python train.py --n_layer=8 --d_model=768 --n_head=8 --n_kv_head=8 --head_dim=96 --d_mlp=2048 --vocab_size=32156 --activation="swiglu" --norm="rmsnorm" --norm_place="pre" --norm_eps=1e-05 --positions="learned" --qk_norm=false --attn_scale=0.102 --bias="none" --tie_embeddings=false --parallel_block=false --init="uniform" --init_std_qkv=0.0199 --init_std_o=0.0 --init_std_up=0.0199 --init_std_down=0.0 --optimizer="soap_variant" --lr=0.00351 --beta1=0.95 --beta2=0.95 --weight_decay=0.14 --lr_head=0.00624 --grad_clip=1.0 --warmup_steps=200 --schedule="wsd" --decay_fraction=0.883 --decay_shape="linear" --final_lr_fraction=0.1 --batch_tokens=131072 --seq_len=1024 --doc_mask=false --train_tokens=710800000 --steps=5423 --dataset="wikipedia_en"
Each number is 128 + 24 x the weight over its row's rms, rounded and kept within 0 to 255. Layers, rows and columns count from 0. Numbers have three digits each. The size before them is the row's rms in percent of the matrix's.

# up: layer 3 MLP up, 2048x768, rms 0.0991, rows 1265-1350, columns 0-47
# down: layer 3 MLP down (transposed), 2048x768, rms 0.0949, rows 1265-1350, columns 0-47
# gate: layer 3 MLP gate, 2048x768, rms 0.0985, rows 1266-1350, columns 0-47
up1265 089:130108091113160111097140126175138118154144126130140118122129120129127132106135120111140162112106144166123151130139168097144137136104175118089142
down1265 094:098161119099132116143129139170138151174106095139109115103140161160118111109165146156114087111115157135121109133132127181126118147131106118138117
gate1266 102:053154144120165147121081101138109098154160098127080090127152126139179159171111095121111117124162115102169144160137072122094100102148128142117156
up1266 100:185093095114121110085199115093128111098146122155125118155114133148064139123115130114149159124126153137137119121127109168163115158147140140091119
down1266 100:114081099128169161105141178097107097154155163090099132120149154146131115111112160134145146153099112109104102114075093098103149170102135119143120
gate1267 092:152149143124126116119130138128117087125158117139118162121088106132108141140124124124138132121091128100148131131129119068155178115147174147131140
up1267 090:146139124077131129137114120106130103112147104101110113098094093134093133125131133094146131139123120132127124130124181129146198120148139126101164
down1267 097:122129134088163116154165101097135145124129131132138123136141121110170129149074116129095139143127143148133116112130143158104125137147159135121109
gate1268 131:142125108140114097103144130132119126128168085159113176153118101135151118136137147084120128175111130088135137145146120146189141115131107124121139
up1268 127:125133139144116115131134133113163143163132127117133156118109137135125100144140140080109096155093153086140076133144100146141156116132107115109177
down1268 100:169125109149123133140147127128135081121088111142133132136143083108145129153143113137132113153098119138141127172141132146115174114113108142102134
gate1269 103:113137135139121119101153119137110175084116078119147110143145136107138141081109152130098150120118100083092124074095122151067123073170119148160104
up1269 101:094113122149142123150120145126146118070136149113149126119110100130115130148137127142111130157152128125126125147144130126146132172133137115101136
down1269 105:134118105099134102157112122110114157106173096131154130118123166148090160132123086144111118141161141090130167099126137094129107149153150122130137
gate1270 105:120148156136157109135116100136107119118101129149139104136104073126160191112120137159084149094119123124129108173106119144162126168106180154191070
up1270 105:136130134123146060094111149121129134102147126132123108184129129097179124103131141183127116126146127113094153166133114095142157160151103145126142
down1270 099:130100138141130149114107119084148159136140139160125125114139110131104126120148127096155147106139098128110060076130122127111123118122116136136133
gate1271 104:148108123135136107106097163132115138128141133111140110119179139124178116116133106145128120122128120106068130128138099118148127143134132154115125
up1271 102:094110172098085150095126098127137104145109133121088129142093102162110134115111155100093117122127145171159084120138094143155089174130119115161126
down1271 102:133090163115148146127093112165168149161109114136109085103119118157136109151126132127146139157113144133147120127155089154193089144131129139116151
gate1272 097:167100128132135104139138157150108078153103124171114096161131130133104096115161123099159092136170119145127136179122100199093152144147121176102125
up1272 096:117161116117177124078120136151093129108144117157150140084132133148145152161088125176134132123136148130124123153114145135131110135121153133111118
down1272 100:137130129153141140137116138144128110121112132099160154121180126112155138131150163165144064128157067154097106141145131160102145117116167097163113
gate1273 097:127130145142058100175094074129127135174115157083123159134136100110161149099166121145093114152129117122110147154144121105148135098128126122094104
up1273 098:140097147094126130133076142150151140139109117125116101078140142100101135104075098109131121136127146128141094137118153093108161127114126127154122
down1273 101:170102133154132104143177116131102125120147129111137117139136162126137153132091112091137169115101114123181101116085126149141132145123113140138103
gate1274 094:167189156157118135146094130157188099169108147116101186064141147103140126103088154113121129104129092093116141151126136116130099123136161068134133
up1274 097:104139126161103173167164144159137119141109140156139136095113113123133082137088128137140113138171098160136100149152108126123135137109151146105171
down1274 099:095113152162109124113131077123106162126139119136120129095172086129127115119101141170142126140131117127110109140147144123119134104152156153131176
gate1275 094:124126109202134158080142087131132133110130075128160085121146113089121102119110178126091114108120136125120154109103120150099141149159104171140097
up1275 098:134090145115124121098099165130124140087153109142111126137153120134150122151113139115125126108157165146096103173130102144124110164099160126109138
down1275 098:155126163119089138159135124173143123063155139120126175103108138115077138176164135077109137159128087085120123139123136059130172113095094123102105
gate1276 174:100111147121119160152149088160146128068136136115127081117116129116154151131138127139109092130124119128155103068139152167157126127143169126144161
up1276 124:131169107138120145123106133134133141094150132154120100140137152142138122161113103133114108168078115118131130096135161128172088137211116138115138
down1276 096:159125120099144073104111139114117150135113115111136146138131097167090087149127134130123162104111134127115167182133105078133146117078087139098101
gate1277 086:148102116162137087132101160151161119126105095105127128172153077123145122163120120139166136125147139163095172077153108134130107136126149144144152
up1277 092:184056090141154061097114151103115141125132129110142113152146149153156132090175106128138161097146118116104184098142108155170118140136125135123145
down1277 096:115131159127135106096111164122128119107096129137124096146116113155133100147098143155128168122130107134142127154114131171127133104169147088147155
gate1278 094:148171116094130123149121155137149119134167113116081113124108150133067144099183114116131142178133148139102113174124123127132138124162146131104180
up1278 090:100138108132114115092129160128167150115087132109176150129123140136134066129108129141148133134108127095165136087119116141094106141121131103151132
down1278 099:123105081104114169103152130119092146078166115117150116137133108127142161145100109139098130106105096165120148160130108113128123187090104130092135
gate1279 097:063165125144150122099149110156144112111110136101119119117085110116151144104168121168139111126140117108126113144099132117140046097080146071092131
up1279 099:176175127103077102136142124114116124174121171153162141112146131119080118092128086102111118178183101159129143116155161146127144185110161147100162
down1279 103:063143109132132132129161130157123100127121080136152087096122111142128136193093106157122144149155134131127108144146140138110121087130133153146127
gate1280 118:110114131169149104144143161111097109136088123139129125118115103172096108109139159148125084158157072105139113134119084149086149112095164133114158
up1280 111:150119145087108142115136125129176117108121137124132119143128143140132147132127077176143133155085183172062178124161138129106139163175129123125102
down1280 101:141112142113164120097131142095103141115114153161121101082074113133105123133141127089101074179112106115157133143078098141097161104116172077146155
gate1281 091:130088112137122183148142105093127136140173153153158158137129155107150148086153137120105122145142135138152140132134120132159109173139140077161088
up1281 092:089079099107109193146136145085123116134118117178124147158131117122122145132142119097146070095102119151127147139142147160131128139130144084153134
down1281 096:123131142156152126138136108123107122136175112115165157144105074112141125113122167142164144134146155175185110120152102123095128159148116129171075
gate1282 102:106095120100101117106131085159167129107089096163052159068121097156113141113171104146113150124159095089117164101107130127142117150143162110146120
up1282 098:163109138100134111095103130143138099117142092112122103082100167146093160115113144139113132128116102120088101145142107120167133153146166145136148
down1282 099:109137132127119180100152126120076127122157118090152157119129179085118125129133164175108175156080128084183124112111130137098143105141157099105134
gate1283 093:127130128116161141108142097102143110112081130100113134188153137146168155151100126117108126124189146125063142118175105103135134156140108130103134
up1283 089:131104105126135124136133126139093150127173133135133141138148145097152096170190080159133110156127131055103117122135161154084078123161118123132150
down1283 100:167108094135123146097106127133141154138141136122140120127128133139151074120146112124106113130115181097093146149158179127124121123165149129128139
gate1284 099:119125167108134145074166158152129116115138112114104134110167090090103118096120149137133104126123129136132126124115174137118150139152154102116153
up1284 095:135145136172156139150131151111093099127185107130147144129144099151095099061140124099144145120177170128111162076140148067133133135150126119134135
down1284 099:133093152115148153110121138106121145173107122128170109123111138149113158113107115150143133115127152143121151094172143138150163118138138122080136
gate1285 102:095130200157130137160114165134110124098110139120110131103145124112136132161149112142113128150146104123110052110103078118129131100120156099145137
up1285 101:092155113120121122140102082165124124122121133105094086139090172116132112073091158109127090137091124154156139164119107132100110171088129081143158
down1285 102:140158117120161128083103119100105133119082090142154134106119106147157114156114147122139137157100150168123166085152098123106122110083150113135123
gate1286 090:092142126191101133107112135137107087164112121122127118157154132152147128158108120185094183092093121086098127145121143143116128163148135161115136
up1286 095:139178119088154160156179134096116157095123126164106099108133124153109135109128152098190116114151165159151120189122126067126111117086111136143128
down1286 100:137146144097125114182105117128094148129137099135125121119105161123107127145164125124112151094091098076126120153124109114142130118178078127164128
gate1287 112:141079130164163114092155107113158111126141161154147113132113127135130167103170130116153154118151100120111137094123134089154116124138121135084135
up1287 111:078138124099106145157083123111119146121188111104103154159115142112113099077083151158073156117136155106169123138152099156108125079111100165157116
down1287 102:104155116114100108116131141147061137126126112128110139156151124120125096078118140137117146115201142127160150113122115138144113122166143111133161
gate1288 121:098117142142147144137119143144163166147100138119130112157111129143111095151132121147128124163108100102131155167088135127137142167102125093164132
up1288 115:154091114105161135165100141101148155131106108110130085111086103155123126122090112137158196145120130140135132127126095140157156123092112158098159
down1288 102:144150092106171093174096128119156161130107126128096126145120164119132068133169106138125145145150150124112161134112111077135114112180116127157114
gate1289 091:147113135119109150082135133116119140069111132156116163128153201128129169117110131108126158131152128120095159164136079140135152064141131115102089
up1289 095:126173128088118116144109114116117134137148152111127132132122066150156118167139107133109170107076112125105115159127132137187116167106154121164081
down1289 100:149120161114087124118077118087107160086130161090133129147159141078128086140128099126135125097112173119087131103110109111141146169169117166086133
gate1290 091:130107125127184135139100149159142148082121130146080150117167188144131137139131162135162093130165109126096101162103144165110094138129132149152143
up1290 091:123117140159164166126145093151089149133138138114141109109117115126095138144081105143148147093106152123130135125138119118168107136194088122124122
down1290 100:086118105138115144161145127179111101134116163153178127077154145136111127100128108100116099104120091098179127145139126131148098137147111116160110
gate1291 092:139147122082140133137119101116113101108143140133114108140149106115110108121153141148162131169091072123160136126090141163143167113134116084106096
up1291 090:142148137154138103158140152128107122103123116146118145099181123139109118098097158144158129196104102151132113163121086138063159123168140103128109
down1291 096:135121126083123118140132092137126132115157094170139111081110147123159133137113138109124126130135110141155136096089113130146120127125087138132172
gate1292 090:139157138068097174129133095159101126135149113154142129151132121115103148104134128100114111122086099146139141108130142124121111129126151146096146
up1292 092:128123099153137060131161140110131120131114167118127114111154166153167153103125154116117141133148147127142134155121125131111138148125161080131106
down1292 099:117111151104124126108165109097102129123115150103129168120112094096159090125116101180142085118107107132131160087166142136144165101142152128139141
gate1293 098:130120103096096089133169113103091152139149115097125147112134106144119171122119101127126142108128142122091118117132158159141150143113147124158128
up1293 096:139109172111137103114154103121118149171100114145127074124151145154155135112099121145133141113154120117079131130096131151116153107143146173143123
down1293 098:150117098094164154101147168131129159112148110103087115143136112135099134163116123130153103133108153128130108095128120151146137132154095094125122
gate1294 098:156169129151125112143098130105112131133141152149115110161150104135147092129097115134122112115146148133137190145108141142083137076161088128152137
up1294 097:135110125137107147066129167170154117125111132156108128148133161114145110123118148109158122143149124148142090116109110104142096107128161085138132
down1294 099:155115133147167113124149133129143137131133121132103120138117124113107131073132105164116125142149099108152156105131120150156134143173157143159118
gate1295 095:102109150150131117155121146133142122113090115138125110101074134113146097163103135098124100148150119114110120121142147150129131149134145148107087
up1295 097:130119107122121153135138119140119113137138136105121165122104122133125191138168107107097112134117125138146091138148080086116122086121136167128137
down1295 096:136170150087149124111114114131146116144140080124113108115138102128127090082133101125130084127129134127125123147132132093142064123166137132140131
gate1296 141:174150123161117122122134145127116132168140153142128163104155127155126141103140154176158070155133144111138131179151154116145151091166148155116122
up1296 135:136147135146147129123146135114109053127103175114110136131100077159105145181136155139153120132129162131096141134134193095157181094141101156095152
down1296 104:175146180127083171129113129153182128109123127119099129122084102106165122190099089087149138136159121109157107115099174145168137129110133104139176
gate1297 096:131119188130120105147123155104167077108146175088133082095098124141144099149124112123151145113111114109159132140175106111113167100079100142144137
up1297 105:125123172118125164126155140157164138140161151118113111171160115098194131170126097081143177104122116162135126100156142106113155154117099116126140
down1297 098:087131144149144090097157140128128131146166155155126109129115056152127160137166141153151160137154136153116102107147125138147181114156152114110148
gate1298 093:151078099127143119137152159104106138153119114092126134116141134139143124135154162141128135120128112092183106121146089123161106146157114096168129
up1298 099:136108127124119143097126151150131097143125152099130100125093162152142126120155141121136161140142138146102110105146102112145155144170138097162130
down1298 100:149146128122139135115116124179134110129143112078154094122117122099134103079100133112124096123135115133143158141159159100095098104111145171103129
gate1299 099:185131119126113075137104114132181070143127150132080139151155122123080118118146131152136094145156152116131144122103101104164105120134138115106134
up1299 099:154083098140134102147110119087138138156107124124147097115112114144103082137132146116137142143119141079151118133132142138123180115113086077155107
down1299 098:105147107123101147110106116109175115171155096137105121110154116090166134150106109161070100110111066120127107107127131088134132139152104185116134
gate1300 117:123123143131121142125139117082161163171154158114130127126153099123113125122136137099118103096141102123143189141162132072126116131133109135128146
up1300 113:095099136163120086147089101125138114132142142150153091129125119100152142145147078131103114106140127116147144120152143057123102137134130137123165
down1300 102:098140106137139107048122133095123106125144126120122101152161125116144140130133160104119095111177114141147125133158162147120100098145105174163169
gate1301 097:172163121136121136128139129146134117147106140118089157127138108135132120152122099110111128141153161124144134122103130107105109138127108124126099
up1301 096:138114108142080141092129114124106111137159151135128153120166088141103079139102121064145153147148099158153134177118085073137145166133127135163153
down1301 099:153166095144112139141150111148124156174121149118142106187135114143123098102075135168106122140156090058115106104106131167138126101084114130099146
gate1302 097:121143118134136125125079151184141107119154130135131099121174167077191150095162101116115143100132134147101128125113110113155119125108125110101136
up1302 095:098121141117135137144128146136148171145113135089142143134154132075172147164134065150112145099123112124132109113121107127117127130078123149113090
down1302 101:163078141095093154139125084094152182164156154115147154127115154159133118121100157137148154118134110145131129110137134135108113165098140114134106
gate1303 104:147138111130134098145145107148091114120115121151125113110146122133131138160137163120143078108123126146157094164095129125136201161144148147136107
up1303 103:077114136132149194116120140150131141140150139102125145105151134145137086165108093111144167124126168109091113078107128129118113120118145128140155
down1303 103:071145133106136146121155146109153133086112173113140134118115101141119157154156136087123091142111104137145107125143101129084131184109135129111095
gate1304 096:133127092134104127130117119099130156139101136130136150122157084149130078109090151103124133131128121124122149108151140157109097145165078129098112
up1304 096:105113117124145138130106118114129165168133121145143098135163118095125114106121204092120152128108130134134103140157144140112096116141100134127151
down1304 097:150168142160140100174122116148082153127128108126140112072106128134113094130117096126148178098160120120142141105130180146099185160159086132141112
gate1305 097:099141183126141126101071125104110113088152122096130149134151133121146127130113108129148142165140104121142151123161142076133126164118128152117164
up1305 099:094111126145133134169174146169080110126161091145121077118153128124121106119159185139145103146097094146078128160135120202167098146135144146128120
down1305 103:104096105117106117115141129139125143147116180152111161099104154141124189123162121112143114120142127149130109166144165146179134140098125159131107
gate1306 089:139174126164152129131100066151116148118108100137168142095133109128091164107126116105076112127108165169152130158132117108103160146151127104153146
up1306 089:115086118073117127128106160127119111140165110166108141104090164140133120118128149107169114127123113089132089088116120076148126071100126192112147
down1306 099:126085090140076156125108148158166093144151114143116117114166128140133086105140127149105118154140113090139134109126141085134088127105111151116106
gate1307 089:138160100130077094103149134100138118120142164116144154115162148143085132105154152055136114155126123104113150116085138095090146118139145147127119
up1307 097:173139154122121114121099154137124163088160103149142127129139139146076091147104098158122138109135147112118124107131132196119118111126125128129115
down1307 105:167113173158155123133133126097159159126098136132111150148143098100118162116137147175140166145141109129130154143119151142089120145096097119140142
gate1308 106:136116135120082101119129118148092110102105090134140113119131170107135174183092107125098184153129141091132150118106137127104167166141129168125146
up1308 104:124167136132134119155137110120091175060122174121098143174156132126144091110129142177144169107164061118131103129127138166133091145103132145124122
down1308 103:124112133162121106178122103122171116125108130086104123114096143180143128140119181137122141130169080119134109121127157138118138157111161143126134
gate1309 094:118130141107135083178129143128146144126157137136099128151126115127108182190108087131129193152155137062112111150109111133162123116129109114147145
up1309 098:109142139134097120120171117114105149121166113150089113071109132143167122168130093125143137100086109117091141135151137097131160116093143097108119
down1309 104:171147130088113128117139171136141164122144117123154133136154136134159118111116123119187121115102129179114116147149127119117123126111109081139169
gate1310 096:103130101097150145169082161155115162138121148130112121158125085103128110098131110102127126175119118151116132116150131133150110174151116155071170
up1310 099:103082101126104148146123118123138130114145140143168113138123136077154135132108142141113120124129129152074132110146136093143163110112131148142140
down1310 099:139097090181108135142163125123158110106089134130126107158151176138143124157113136103145142119143094142171112130084132172165129071141107137149159
gate1311 104:113130113126086098130148094135147095117170115095145161127109096090129135142137123123144146145075127118132207100129136102113140098126122146111124
up1311 103:150114143135117145134083169151139089155134114130126117126183145151137095130124167110104147122117149132155082156133126176129143161130127127149152
down1311 100:127118095152092142146130128145090131097131152155084105112167165167149156144156174127139114096161121149123082078142132126114122128113152097129175
gate1312 097:166098112102162091117147137144128136120108118098104121131188135106109110160101129122135138129148131085132144092158102094154084089139137146112124
up1312 094:095111144116126128132111120100080101104089108135165149130094126132110109110112106127124126121145078155094127121127168121128131150119106107152131
down1312 099:106107109086138165098153093134105103173128103145113164161122095114100142152139125127112096151141106148111089141139139101123129139148158163133120
gate1313 090:095150094138131105101112129143181119117124126121157184116098109081127147100110155156102090142122114166103150122130190122108138157118127097164136
up1313 094:131120143116113103140104156121179124133119153135095183102128115111141114121104099100165139155106154150118157108100148100157081121144156091143135
down1313 096:125097139142152141122116108135132126113135083152088106147122184155072064145130151125105165150149122120139118131145183145144128074172121137188138
gate1314 090:100115123139101128125112142114112098111105127118143160214126127129138094168134144137099131113152122137103146174108137107122130088161159120135087
up1314 095:099143151125103137121133149133118109122090183136109118139141089129159144159123092177099144105137154091114135130182156131083100133096131122122086
down1314 100:161121170120122143089157186157110106139123172076171150144174157072146142115120108125113099124147114112168139101098146166126115140186113155140112
gate1315 101:120135095144100177090158147138129110104142162137120075115157135165133139145140094128127097094124140136118176119167102137145164119124100109110091
up1315 104:178135115137120108104124148105143144117168129139147131122125102136112115156177172129151107128142149132154104159146128152200116156125129113127124
down1315 098:110169105131164170102128128143122114077143125131120173102126122126154097121133124136089107127110121081130138159102184133080160111117158112107110
gate1316 107:104138101149126136118148130092137113139088142165135099125147106151092174109153106115172152128173125095156133116119136122139181159140114106141142
up1316 111:135123157095127096173121110185108150108149074127100163118134139160125075130098185140122104165112118092096091145124104091121167129148119155177084
down1316 102:167140128133141117127114088167085139119120097102123112092152142138134117127114173154141103074150102147117120084120096111113135154116079117107170
gate1317 092:172081134121140157109143142101156113089131125158131087091101134108119114155189116132176128117106163143128147123110178151142156141165106117111126
up1317 094:081135118144102135125146117112126119113151130106126145141101121121130134144124154183141147148169155107090126113124099134108158134146136167206120
down1317 097:146118127123115102146089109154141178118134147141134136120113177120117124135162123095126086142092091134109097114121138103179153147116128096176121
gate1318 103:152125161108140145119117139149136155130079089109141102106138181130111100134092127117146148124132136096070108121115158197117116107150124122119130
up1318 096:111144123143128125199156144132155105112124126153104176130121152148163111153100139116137107138166135120135132149125104118119136096115098144115144
down1318 100:175127132154160169093128138092114102098115156148139119125117141120118090147140153146104127131078154134170153151159113109144182118162083124145118
gate1319 106:145160155100145085135113105093128149120169158127144148116107123129127085096086138150153115091146150102155122094151081123116097140098134120091075
up1319 109:119116084106158127129170136124088156130143107122122077128140145123158101137141103143141094092132123072156122046129125128101097070117159135169110
down1319 099:123150122159127134106140087097184131130126111174150135118148138137117137085128159141099128126151151099129144130105169127158117141103101129104154
gate1320 095:119112103074118146121165125141122173118116113113171172124144102099155188117161146131127117114137138124072138146142112120106145114107107148151128
up1320 091:140114151139165137128146145128153102166135135124186132143125159088072120146100112121083125184116162123113110137132142140163156139133119118127157
down1320 100:106111126123073126166104161133158115098133117079120129138152142114087113123129131078089130147124121129134092120159082138102132151127123151088124
gate1321 097:136080160083109137164123111124178145134161123148106126108147072123150138144121155070132160148119133116141099089141144158114113152171169154146165
up1321 105:148100099090122117183136142107145131126170070151085129131159111144167106086128123135163123143118140110136112092121190159107144145144171107146132
down1321 105:131092112115104120160086143113098118134133110148125155134125135167147106088126145111140132161092146096119141114127182157111131121156168155139139
gate1322 111:100148090128120155139130120159125125102116162115121138110119157155109106118159129124136108132163118157124140181106096109117136150127161081105064
up1322 114:146127144103127124133115146124092125153138143172135141170163112126117134120125122119128162182109121138123074090107138166112086095130116150165135
down1322 104:152146143156124125136119082116129162168130102117123138133120111165111113113097134138111130168098150123102131140100099093146112144130159132106156
gate1323 088:117145094139088111085105158161118106073169153123104144125107150109107104163154115065144158162147114129179115149156090094164114136176108138148083
up1323 089:114134117109137135111124132171161163113143138113088112134097140161141117076145121130163122103121139152148139145154074094144129144163102116159091
down1323 094:156125138155136128138117135125111106110121174153185098139121176120143154124111102127134102116135115139117153116111143123114134116145078179083123
gate1324 103:165144141140111119152138092116098112127131107149129101116146137122100087130146108093128115140096120109107165145125093145104103126102103117133078
up1324 108:126093130124158148112127121094142139130099130109129116131078161114108110111142111096173133143095138194085136150115130127129134119115134130134110
down1324 101:108113152089119132113099102132091152087108123137138146138134120091149134092143092123134146110165123109123133124099117126162093150118143148085160
gate1325 097:103121149144157090132114125115114160133122148132135113130116131152144148122088137146126130104146144120092147149127162136144067092124132169119103
up1325 096:167138121079081137112129189110074110139115148126121092147107104132134132079143133159141116161152153123146125111113136135168129143097136137105135
down1325 100:151154143120097133156124131165104161094110087103140124141118116128085150100173134118122103138111109144099159125096106142134100158110135087094181
gate1326 099:112118145129152114165141099133136114116157124107125155115158155091117126077130135147146123103070155141096125144111115121114125108126122183132105
up1326 095:117128133107137135160076099133128120115131143118131120135147118141131159103122140150138143145140172146159131147133109105140128126089163144110123
down1326 094:101166118128163145105121150099112119122134117110113102115097125101182150155141143112159093161076143117136096117127152143141109061103111163104116
gate1327 118:135117127114145087150130076114124135108136124134161133162117111095134168113111180163153138159070113127123144126129172122097141154124098095129124
up1327 132:141107130103108127133130100145098118103159128158094089141154109112116135109126128145152144148150133140106143157098122115129115138124137138123124
down1327 102:113126106140143116113111134131142124126092121109161120136126075145154151136162122131114131144146078105139133137082132102111138092123139087140128
gate1328 096:155109124103124118119129179154171116139121116092146131173122111139123130138115147063125118140118158139116115091182179114141107111155109091126136
up1328 096:138103112134063143152161142171178115175119143128149102160128177139138138123144129118099090114134147128113134100140162124150112069118106121146118
down1328 105:120137098129100115172137141170146098102107094089148164161121127168083113097093127164090100126140134102172135133127196169084112127159111155097095
gate1329 102:117124157116143127156154138122130106132128127118145120148151136115107136119106132111171120136127111105139142141132136090128144155146163144125149
up1329 104:156121136104116114166151148108098092144124106092179112147110149109167135114117141140130121137077106143150157153135131058058142105169088152110173
down1329 098:097091097147102095137090080089111174146148158110152125194130110105102151169088122115136094091173141129088114153108083175153107094173136100129130
gate1330 087:138165102142089164151138157167113164132139106145132124126146127149134146125141117136101084156148121109187117149128126141089130133168119095159102
up1330 084:109160126136125138147114128117109105082163110154136109102127120142145115080140143136129137062147118120106129102148087094147137139088133135144120
down1330 095:121164109119120151108107135164119121140147100151099122138126182095084107086096131153104118135117110124108148109174161131105135111113091089117102
gate1331 105:116096134112169169140137108082152120109167139110074124129129155160143163134145146148154149155157111100102083171140096117154144124108121145143134
up1331 104:147142140086121119129092172123111094091123167106140095140078136093080097129106124130119151120108158114131128118138118163127125106137148121161103
down1331 101:102130110126116122120130154135133141121147156119155125143140160112095120104119078137147096120100167139117116158156107119152146163093112145174131
gate1332 095:115142156131144122118129172105132133183127110140145156106141117108123121124149076159153118115098133124122124136129131124155113112124139084150097
up1332 094:113132146092146146141127145135132119109157118139133111145109096140094103071152105137177147118086135128115154099155134127127085125127126152174139
down1332 098:172142142164119119149115166145098116163112141134156073157126119149125094176077144141163136122096116152163127083108122121100146158150138109122124
gate1333 091:127131135134130109149132104159149146131142146148115143170150168095131151125117172136140136089147148120161123134125096131162132108150111126119135
up1333 090:133147129161115110121127138133165090172139088092150145074100121153134120132152103188077137115108119145117108100122155104136129125128137090122150
down1333 099:146070087117125107122130141103162139112107157117082118150124175115144129130131136132131116112116126155095124136162114092120127139129136170125129
gate1334 088:144106133152134132147160079125151109137153144153154176154136141106130117111159135123111147120125132124093126118125148144145133113144168112172108
up1334 090:157141117167118117132163122156131110119123101135180180149153149090133117060159113106149090155113107106115133190118146156128167140140118097092151
down1334 098:145106125162151136102159112155158138112132135128127129104102115164101130147138142146147120169161135096157141173110133120067089153109147153134102
gate1335 093:113132092099128129148117142135102114112113114098150066122117104107094110112130118081156141157103105125122106111136095114155094098150127111122135
up1335 095:137079147131101115141114119143116120130152160115130108074170093095106105149128143110119137109133124120152138098091124149134149128115086092149152
down1335 100:125126114124097122119146086124100151144138117130109116151110115130150100122159106129074138127123169145142127142127159112062106122115119124155159
gate1336 098:149121168188141140123063153129129209141106124097191156129150137132146113151123138124122088133101098113116104120125127156150128095131131130113114
up1336 097:146121168161109123137119153182118168153119120139168102104122142144138143154126153157114126174118108113130099113111166167117100153134137123138110
down1336 103:136145121146117188136089131119106171153134092133097128134124069103135137116118177138142110136106098138116115111122150101119159099096109136120116
gate1337 094:141125092128154133149124091109120157104090091148130134149090108155129134073155164141132116123097146106143110151170130100138135101145120128115094
up1337 095:107114166115144160130109092145168118137140110151140132147138174143134111126119069129144108120132143166098131093129128141137122112108168127124129
down1337 097:114119116136144153132142123147120107118155119162112150132097138088116153120147146115108137169133116100184081105111115142122090153135183119186109
gate1338 093:144141138102139128129107142152131125110121099101135115107098089123098100079160135157140121127111146165149160108119143149102161117120114107166158
up1338 095:133145158142144144094136108139118137138152117124161120132129098176147160165118102141137113129109106149101139134139147138131133134164148148136094
down1338 097:160176116148143163120162128141116123121126088108129138140101102117140149156156121096135081109078120144165106092183087107175173125109111115147087
gate1339 102:150151164094117098103117138107125093113137115124166101093115145135118064121125104107138133139125169102152054108119135083138147130135140118147135
up1339 097:116114097123138179121141133133093173150108158106107098129152111098099159105107147127164136108066109128084140169150156149141129136136167160148111
down1339 099:132134115130116139176179120134129124117107127106125123165146126166090138133152107169107115092126084166132095145095160135094101156141142162110126
gate1340 096:180098136128114133139126138148146093124100146092097144112140151100162153148149114156119140132160163169154147106129163098104148129123103173136125
up1340 093:078130165149110156130127118131084141164144130097149122162111140097107110099142155093145136121086137095114104161109075126127095136167131121199142
down1340 097:092120157110110162147144116119125122160134124141135137115108163180063131106120111110138087128117143120093109118092161145160123119170129132157094
gate1341 097:100172135169122135140147102113118108128148078134149078153123164118140143151091130102131146137115109113143127108126155129134135115140103118165092
up1341 102:062146163158087131125117098134098173124155107156145119151152135120122131152138144146153171082148112068111099104129161113100159122140144115114082
down1341 101:149156127121134182156113114064126083122099161146085094127145099081104094121150108126168130148135103118092124146145149139142143140137171123134134
gate1342 088:097104108101124104125117110097114149135158137166122114131100139152108139127117154107117124115130119109172138067152137149162156126137112140112138
up1342 089:200205098147116120199138135141141090123130131149122121084134154100116162121124123126138113100117133156117122112129116145170147135099116102136116
down1342 098:075163128107075144148171101094124124154144135114111115131063096122162092113126137083128130118124152077165117158098077105127124109124103171128137
gate1343 094:121124170122117084126119152135121138104102105117118145120189122133109104103160081108116106125146122155108143127138118083111112141130117158150136
up1343 095:152114122177088157104139151120119151108174139185097098102144139089157155160174124137082101119138125140167094146106141120139159132151150082141082
down1343 101:135158146093104132098132111090112105101151145092111153114129113113163094128112100144151147121115153085159182153164183108143115149146131114142105
gate1344 098:169084149152083156145148154096099147169112100121118138146092201132101160123146095094163114134156094092190166115171172125100131112111137121177136
up1344 103:127088095153181125143139154158104110129134142115080119124153125145134131156124173185101167155137161102150092130098174131133130158115123138128131
down1344 097:140143087137135134159126109137114152127090117096136144135120138116111127092138117126168111128139144080166125130114114130116137137100087095116140
gate1345 095:139131120149120138118139113140133132108153133127105137132135148111093128168152111193143106115136157165141144118116121144154102139152146130113139
up1345 099:147144104211119157097147117127148115132114105119096137135103142108119131121130076146150093138128146150117131111103158128126103146153125142109116
down1345 099:149079151123101100104144112109183106149099171116133083148104077136163112105181165089121131113157145144096116116163138162149158120091119153118149
gate1346 095:161120161098143109125150108118112111103153108128117127125098112127131133106123167093117184095176123116107101123147123154076152151133109094119135
up1346 088:152108116126121113099150099136117116160135098102144173173128177106100096156071136133110147179082098122127119165169144146085126141122119148170120
down1346 096:145115159121136098128099110137110131136144104136112137116143143117137144111147152083155156084113147130151076072151123153113093124108125149121163
gate1347 103:145148138158114127198091138136131154170107111156103121162135156131127115138129125150172185110150095120122137137185110136095133142112127079153135
up1347 099:150102161114170134115178133139138138131145159137118138078133093136124136132103119170103168161107101097142101143144131153135130042092145128109137
down1347 101:147107103103153099170134128170107102129099158139114112120175114139132148172089108154118143125132122095152126152164142155112135149144112115112149
gate1348 087:157122148092127130110104125082108118098149160139146081135126147118134111129104091101102122107110108116097107152109118130154176143104149135158136
up1348 089:093112116175130135132149136168145122093113104081171127135147153115112145117140167117139143172123167116143133107149128113118087146139103115104159
down1348 097:125145081078157124112145144074176081158153164125130136129130118173122095078118148141145104133098099155159099178115155153132143165136122146093152
gate1349 105:150141101111175137146126114118111116104142122178143140149170164156101126147119136176138103112094113133150134112151120120134156072139117112143134
up1349 099:152092148114089126130159096138151141170136123087113148058131165139107119173114134100144139115148080129138137129115143148098150118123092140149152
down1349 098:104115159084149123112104086061090145176171076075119123099124115153146112156142115089153078092189129102135131132113084146114111184131102112141096
gate1350 093:139108150138108077129135136122116141109139108120151149095139137116106154119124117159160120121128166114127067138112126137114141103145149130154146
up1350 097:149136126113144102135152143122179115144132072170136129109078126168090121159119155154140167129138082145108112134135157151153151122139120121124117
down1350 096:095189138133122121152116121136131123146109156115100180180187189154133069101143129096117116109150149145154134133146158144101153137107118109141175